{
  "n_layer": 19,
  "d_model": 128,
  "head_dim": 64,
  "vocab_size": 1208,
  "activation": "gelu",
  "norm_place": "pre",
  "bias": "all",
  "tie_embeddings": true,
  "init": "orth",
  "init_std_o": 0.0115,
  "beta2": 0.98,
  "warmup_steps": 82,
  "final_lr_fraction": 0.0
}
Each number is 500 + 40 x the weight over its row's rms, rounded and kept within 0 to 999. Layers, rows and columns count from 0. Numbers have three digits each. The size before them is the row's rms in percent of the matrix's.

# v: layer 4 attention value, 128x128, rms 0.193, rows 43-63, columns 0-127
# o: layer 4 attention output (transposed), 128x128, rms 0.249, rows 43-63, columns 0-127
# q: layer 4 attention query, 128x128, rms 0.241, rows 64-67, columns 0-127
# k: layer 4 attention key, 128x128, rms 0.247, rows 64-66, columns 0-127
v43 122:574419508466510564524437477478527537506535549527493558522438492481534556456504518575438467546511439548503532510604607487541515483513429548507480472439497516522485481473448524546475513502492520511479521527494528516518503466509479543452530501504520524437456451429542510515470440459572543468506527536510515446484471478550560511487489499486467416495477467493447485441618495522490555422523
o43 118:405562530525458497495507544491495452553443432457546478467572531564432472516447473416544509454433571432532508542469406532475582518534543504507493461558428515500484422480475518486541488525555486481524514477507449460508528527488513427511461502491518505531444515492523496472485533516463539492495526472474478509510534502443535529505502489468498567498468568467563478455463515524477437620514
v44 128:534436416481524551528545471502427483481473406475550500588447533524573577454507418510538505421541510547494512527578488486576460522479530459539497525504504532537451493480521436430529494491555451494520544522534511486429503513552559469525478538533515504449455443555538536490450500563501479465556547527484464508534485505481517503499470564480574524464478491454453463457510535569533518500476
o44 120:452525546461539502479467586479552545594490558515468482442528464491517432570534512496503542571567513437521483516517541564518509533526485550494522419574490491512528473505499546478483493539476528448486438457481559472570527492496476494532507447526432492584593493535484521511500479413508522494455490529578491485512584524487480489412524504556462467532473508509532580515473488470475468526441
v45 130:477512536411486474459529464526551521533483494451556513549568414519480509527497466512501546546444418552553506514520545545459577499518517489484505466503543560473446498552602458529517549453514556476486512505552506448479485455492491506568417513504470462514494507503464560528479559499436453538543422475431513497599462545486486444490479492468484571408506468481474466509461458508491475531493
o45 126:523500464498488483511478544409559487421409579522441461457447490555567538450465511487502451485575577426399511470539488522486426477445533540534571595478507504486530530502400548465457457540508481480488486530458509528551455526502501480480549460536494496493512507504536453474500452492531505514447480514544500522443496503495534476513504540467474447564486558538527550497497495504543534430535
v46 132:465652536443454501450479493484514497451533537494471512508444490481422497511443504468543552483490477476461514456523461475477464484536528491495503558524525546579523431508580464512514488539471552542568542437513486478437434576454480555498536463384481486531516503482527449526464492509456502465488494388493554492570567497474490538544492493524476491517502474487533538498511505533502489573460
o46 128:475403424525470530476507505504495504509489473521469506473522538454564468490646466548456463524515523505457486446462540484476553491443486423512508521461497483459509583469477520544547508520493481475437485518505486429457559458479463485500503589526526555512446541480512539446529488499520475597547504581486515510418465500513487548503475496527521481476482507529492455541447501439502553397566
v47 120:431508543476477463469566488559509480475400525448472473442476520524462452508543486469473542509444474476473534457536434515565520510495454516508444519511413460502527503448508509513421478531452464448495470536562455467470509482490440538594521570461486446518484497454504532549500584475387516443474456522491515477479537482565524488509545534447540529515546491537464558504573504504534465522563
o47 114:566532507474503474472462531483497536431545533508488529517520525537535522518440536533548534500497521492482447567447587529476473512458500421494575573509518548494495525526533514494570480517540547479463474493463499497518509446504473476408473491557553489493497456541396462446485406542559501483571539451533479552540467524436540561515554487480457551453428456522459418515517436493509488474494
v48 125:435553560431473498489503513492468464584464479543450483466486542444510543417517513497506467540433501494502550482531477523522545520508466555495545497488515604532603485494510431505506462537530455553532490461518479539461478556519502478516437491457370456534484417540480557547473553454500502472518518505513530488505480453534499436561478440457485499514561570539485494538549481504491492547567
o48 122:455521471543520476574532515479558435399520514413494478526507577544537483585447467483497512439539514490526472507437604489547507475460544486501535503503497482468417572564485584502505539551440496462508567457499562474537526493493445503508493532459587494492527541506492474500533503505502474543529457431560462533464512498481468610418498555493502480505471481519493490486503488445514544496488
v49 128:508490391472517420432388501497487530533541527502528477509485497489533501554547475484535581521487590471457498544530490551512546496432481529469494430449470491448524501534515517482472510470467442551398504478551485513523483466448519566484494502613543552525545531514513557501523474543491513554493537476493482450441538523460556551500548490470449453565481486452438475563493508470529507515527
o49 120:514420556482485520506550513475399503542500498502520529458492533569447520483462571541482422486493438542578526500515536507466435559515481494505500549525547528562423437516517517540522488459537464422533532552420463466489474517547515456490497488470546422504513466438478474589461487474534457464537499490559541508514474463519467424570485535548521552468572527567543534501488475505480528489528
v50 116:456482551542458504446458529477522537540607477539530461460589459480508530490541478489474521396419507495506501507489510539425514583448501475458443440549567564470526482509467490558561462452563482497450556493517496497570494443488549496521530429547474462402539519527456531514530508500487477534532512514496490465453521524485490545499533471542509504449433532465539487551514412474480491509462
o50 116:549453434442420463612503395492478479499440530491502483527498542458435531462439449565531450521551480513535514544469495459534422429491496554521486526472509435497467513498489483491364559499466447472525478488475509518423460484487506504508478549457464511530488533492550458497503475475529517459497491488493505526495496449558493462484461520454528516597569547502529513440431534501554507498489
v51 121:510515491513524476485475555469451489494521463530511532556504458496504520410579480487548468524482544454523497534535521508545457552483448495441506446479577515520556440555497493484553463501458461473469495461509481509506620525454500472465495520475487481526521520512527477474533453538442535519456426457474547473465434508559555467405507575543525532464539495461480583543532414455463548538588
o51 117:514437514522465459534524501484500502538510543480429478499531519484491507551511469430423514467529443535507496453475479498498476424477491480532462530533483500554486559478430480480458581475542554524543550460466492464415482480482583462460487464493559467507518493524526456525462528515516428463602545518503465508547623492514474586545498488455432402503436543454531482495515484507506478423493
v52 127:474509507478568488562519500506517507512496506522568519431572404454445562514497486456455517476505500510521589490517592473477522514469465440472502479462481463543547473515480426497541456479489479504457498519433487416560548477461534505499526495464454507498550455472531550531530472483520434554498478599579581544468461445470495510508495448581532499441505481483566491519535427468507530483561
o52 111:511542440555482541551491508508532496513560464432488471591430622516488458451527497533578496532464501475549484522521470483453485399486482588547527485578525571424503504496525528539452544506469532501557513549571522492444420482467535509518492499481503474504533495538532460486512537493520513489523522451506408464440496506542514499484526483477441502566568542482442466463460556518488482539488
v53 127:475561520506429539503544410479434456511461399508516455442508523504506416551456505487576505457533512532461485457541535502479546505515530521453566509539524520526531588473467458493529488472581557516466517494454492504537493468554487551533449537557505523502570500473498455538485503507463501553538481501466490579490497527517457459539528545488525429594467533415494508453559470474472547450551
o53 122:606490466466578503506469529500522550465512564494468528551504508464490633487545490513485482538486505513434467592491450543525526519551489463513394535531487481484477421491496513515493494495439461489506509534527546451548484493474433430503492501491500550504517491573485462541516448485482453465499512451551475435473460467489452534426455499473486565502581472574500480500433443487483464545450
v54 120:500414539552528515518531550453465498511531576546458472491473483528504454454511487576456445513518534518462527579624529482470520476501496511498424451515487530480504489531519524497498540535531556484528481407523563558491496416523480524452506536516540517462445487495467510380584456533487496507504475522442474544474503444488491550477477421533463489485567470540460569464473515453479524489555
o54 111:471586527523515445489464446526510539506504440459562506499490532504549559543476423442480456493545487541496543481376474510476479517516461495522536530535516490540457485425466492479472417553503440471438524524511485487456508566468570469483469468518532418503534481455507514550433502505416602489500513483480478467531551519505529502528545502482522547475445503437583447482513511556560474530445
v55 124:498520481507476465503441539523513497496512493554498531492507509443415535436541561487394453445510491481498461467557486589506599525516466506526513518506529510574532472476512494423473555509496476523476402406494498482563499481543486509510442531465442483522527461526472476524517469499490599447499560570456550482489524500496555555499454554511440570560467461524471521515485510534530568486444
o55 116:463492502422479435577565509533480484488509529424485470484464538541520486561512458476489483483479462483515563559474518478505414498465500499509518469449543509468456513513547492537514507521572564464542511535496525479471560476544529529484542496495504494444537557488472515434409522525497418552522511416529422440538498462518421469456546488476561381500487524504533451493523543482487445577542
v56 127:484470460447525437503476443525489575506536431493489585419449486476568541522572465500452532493521456597548549501553531469477581536536536480556498519447447511463547422482541469495442536533420477444548506552494491480459501475457554483563436540478420479466522544449511564508484538488454531453550534539510469504535498529469473487511470545503489490463488528477514504431506481437485525491506
o56 123:479540495523490539549496570447494471516479533482484410554510518597440454506403563444553484541539561458532516489485501518501524523491495513456531515524540550493433483515513535496497451532534537478490461498517460581510569416545513503447541535568480520521477468603458502525457462475549513516446480524552506536461547529532504510410497493500462504535514524543459410555577552489490464497533
v57 132:497494518505498505522476461519543449511443526515567495487526520583468503417545568507493533550519470456478500484393537450540463548496514485534520494566451469511521501490506431501390504463452497511408451536539475518500521483539416472492411481576549500450529459480564466506466525437520512565511522552522511487518540445469539486453409547508494550466503494537506455544462511495566527552528
o57 137:561544496491521490484479548547512526465516512493509490515424526409507483569449502522567489411481481556557468499547456556493521521533481538541551452427570562507491487544463530497588536486523528452546495495472483534552471498560598484505500495475474524469488570510446577447517485578486473505468430495480450538511478550514431473527563482489476457488537491544507578471564444533474450495505
v58 118:541499518480470526524417486525427518500512489498475524545501559439550522546454426524491537504499580446456544523492464535469514487507492497460495501481535568495521525500456509420498454510490543560498507563476453512483467527494514501490528488543478494551419511485419515515506586464455435555600509488418564529523554447569446490617509469491419488476481571554511476503527513471466494467480
o58 111:552487483493486481517500528478521488514514481522531461425471478553487488442530578467486449481518452550554518503523470458562478492490538519431531537505529403521439544576506495591538506528515476414513507429584532434520478479455465542547452439523510502537532449442573476587558487587506537465480511466509494537472464497475513492412488531490511548573537477474467458503429499513536537490479
v59 128:455520488380469453445532467485509526528538493501534492533432472493522524485524490508483518461467528522490484523521470507478514503530486491503523516547411490552600494547478473540490451556518584506480530489561528573441495480478495525381516530512564535490501532445494462519534539552532497498585502517557437541458539547447462497473551501429460466503443423460536487490501555417483473458564
o59 133:517493518589536555489475504432507433509491526516492489479552571520488535532508548532516514566535529543500469483482523511530492531482495477500466509525600522477422465449580566464566493475489429497485504546439480492510465495552528520573546563459481538539547486478503552543490450440481494466480469538485480532518501536587493596529478516537477535457581541514501444522481472621496544562533
v60 143:518432546490493476486486481437503580503532540485416529500485510451492434536457480425487566547461497503541555485450508541543529617597484495519445481494525509525537477407441492556540551484460496490550418492461514505515441475451480457482529497473470468517477530490469433497498455473475507474544491450429507507462445541526489432437506478555553514495426480517508565491556544520525514462461
o60 132:486546457490463560553520505555480380489471500484562418544510472572507554505550508577468452495494492509458470533526504463436539422459534486479535592465465450510481488514524453497517503471541486565480495489510460564499567515446483585518462534553462484511449469549536534511460536601518530538477554505514490457461545532513532525509416538482441508513502497490501440516524427487451461467517
v61 113:476484550562512484469456535512505446493499487432495473443500470528487525482551521489516438529522452448531450498452495537516449550487523555498565513542572492494537552445474491571509491410558509479488451410502455513461509531510469435565461479504469566514463509534456455521526463449431604493477534525533453517440546511513436382517474534441499527495513574546552479535507500474464543486489
o61 106:542525480471500469549572422535551452499575499526520495556478516435485524510431476483515486470490465548496502507517506464558525440547488430473453521431492488484482500540496508457486543485466504644525535546486569516527535538507495526429500495461456525468494562515423522508531548535521410550458498478501565473553448510510497644455564489480489430491482481493523487474532474512543505509496
v62 126:503556513516500544465529480441582565520437491433485505562575459457500404535507549443520489477520482435532533547460516479444537433492551458521472468509510491557515545485527529457511520511537477538481487514443490468478459478499490516483436470495495495519561499495496476484536540506554444507468493503499494503531386461570515476503490498451535569514499575531562480598519470476407480477610
o62 125:512491444548522493529533447568436480438484513542503554480447459538475629473533547500536479521484544509449475406539521494479494534524499500488510517455531527428566497533480472531478476494424480477585524456480507505489465557508448503510501532520531490420508486478506468532555569483457472469538473497459413503459526490427450522504475421498473481562512504461425512451520500492534522490375
v63 122:520516464485456471466506482489537575512426465497421501523500484473540488491484511528430436486484471501541547584492562467526528526529492519533475488478519460524478552402547535455475578533519476541571474482528502453445530411515465471481515546489475457446532429425497501444434549494494491507529487505505465542559471602434543537502466506450523557529569527509522491524477565433496522453565
o63 118:410542541537551489552514507472475478455578533497526451488409499537455535473529577465505532556564537507442464478493470539547530471515538446446513459469471578469525441527477483446519430521458570431540504531432421536543505515505566559512516487541521489491501508470494436539450497451469538525466462515423447445504529484526474492438514443466493517516411475520531472529544494514489495456461
q64 125:428457411477514503515442453510574519491463471502551544511448506481472470575448491559461534503495534570493499458523516463521479506551469476500603528463499544481459476475478434534474512500504542563484444484532450524480529561497492511544482528571469558459515481552508522571536522475444467577530529522468450470410499465513487439499495534463490455450469513516528422496526564480388446475522
k64 059:511483520478470474541507536550550513554529470440538473549442525443504508487493486504466526546515517499502468508479420468502522562517493534529488486540516468428565542439519452589505558587492536429476418537413509490516478481523483448473580473503518484522542485498473471417430509553532462514509573564512550457599444512472542562557535536514490525507543531530489534515449506501493452533431
q65 134:537541526560540470503530498555441478455515489522504471348470528474479512534503511518415472475431478553456452474575489514481511531441590502563518498509490524479563525494489503545456484485509505453562468466501469481567540542510496494467501478493482499496430448434438441440557524543457445457431538468466488547540482489487534535590484476502533474460554504443495483557455555509517537508465
k65 065:434540533448608452496528440532532524469499483561467538552528519487507507496526500496523430489439522528474485535447497495539454442462476498503495484455514477469486485469507608517453525542524508501484523429497447518509543559533521474485456461491540455471561472457485425501555492531481501538524554462444471497517524486469476459462518528463562512578438561603395523422502480563535449505519
q66 099:524573573476431459513517494497471427424527494472471447480515564493462510617457504550549483441550462495508514546509465585478539501505524535528429507484491504529552467495447509470513527554539486508471508435524493501549484522487489476444499472513600453430465487527459490471488471530520456484535496493575544454474565462517477510458466456531498579503535512511408541499553517520509536605460
k66 068:523551467576454497431532503537498546507420477541581527482516485441545502569430508504594468484488509559412537515448520488529487477491496481543474560509543454520505482470515540500443511550487452501495552510472512436461504529429507485509533486477527508559507475503460495496459437480506558480514524529562507464424510489576466435539427508581493505449437458537506582454491508516466483581446
q67 140:537501502531600526473515469596424513478539520493502435428528521496521423496481513461545499511439463517486435513555528549492470582534513587511455459476574499523522499487427528470556516499436503541499499427560543505531486431406542481495499541498535465519454518435536522543472485503514475559430528490548509540464502503499476516577482468463523398491497501477545449497510501466550470519465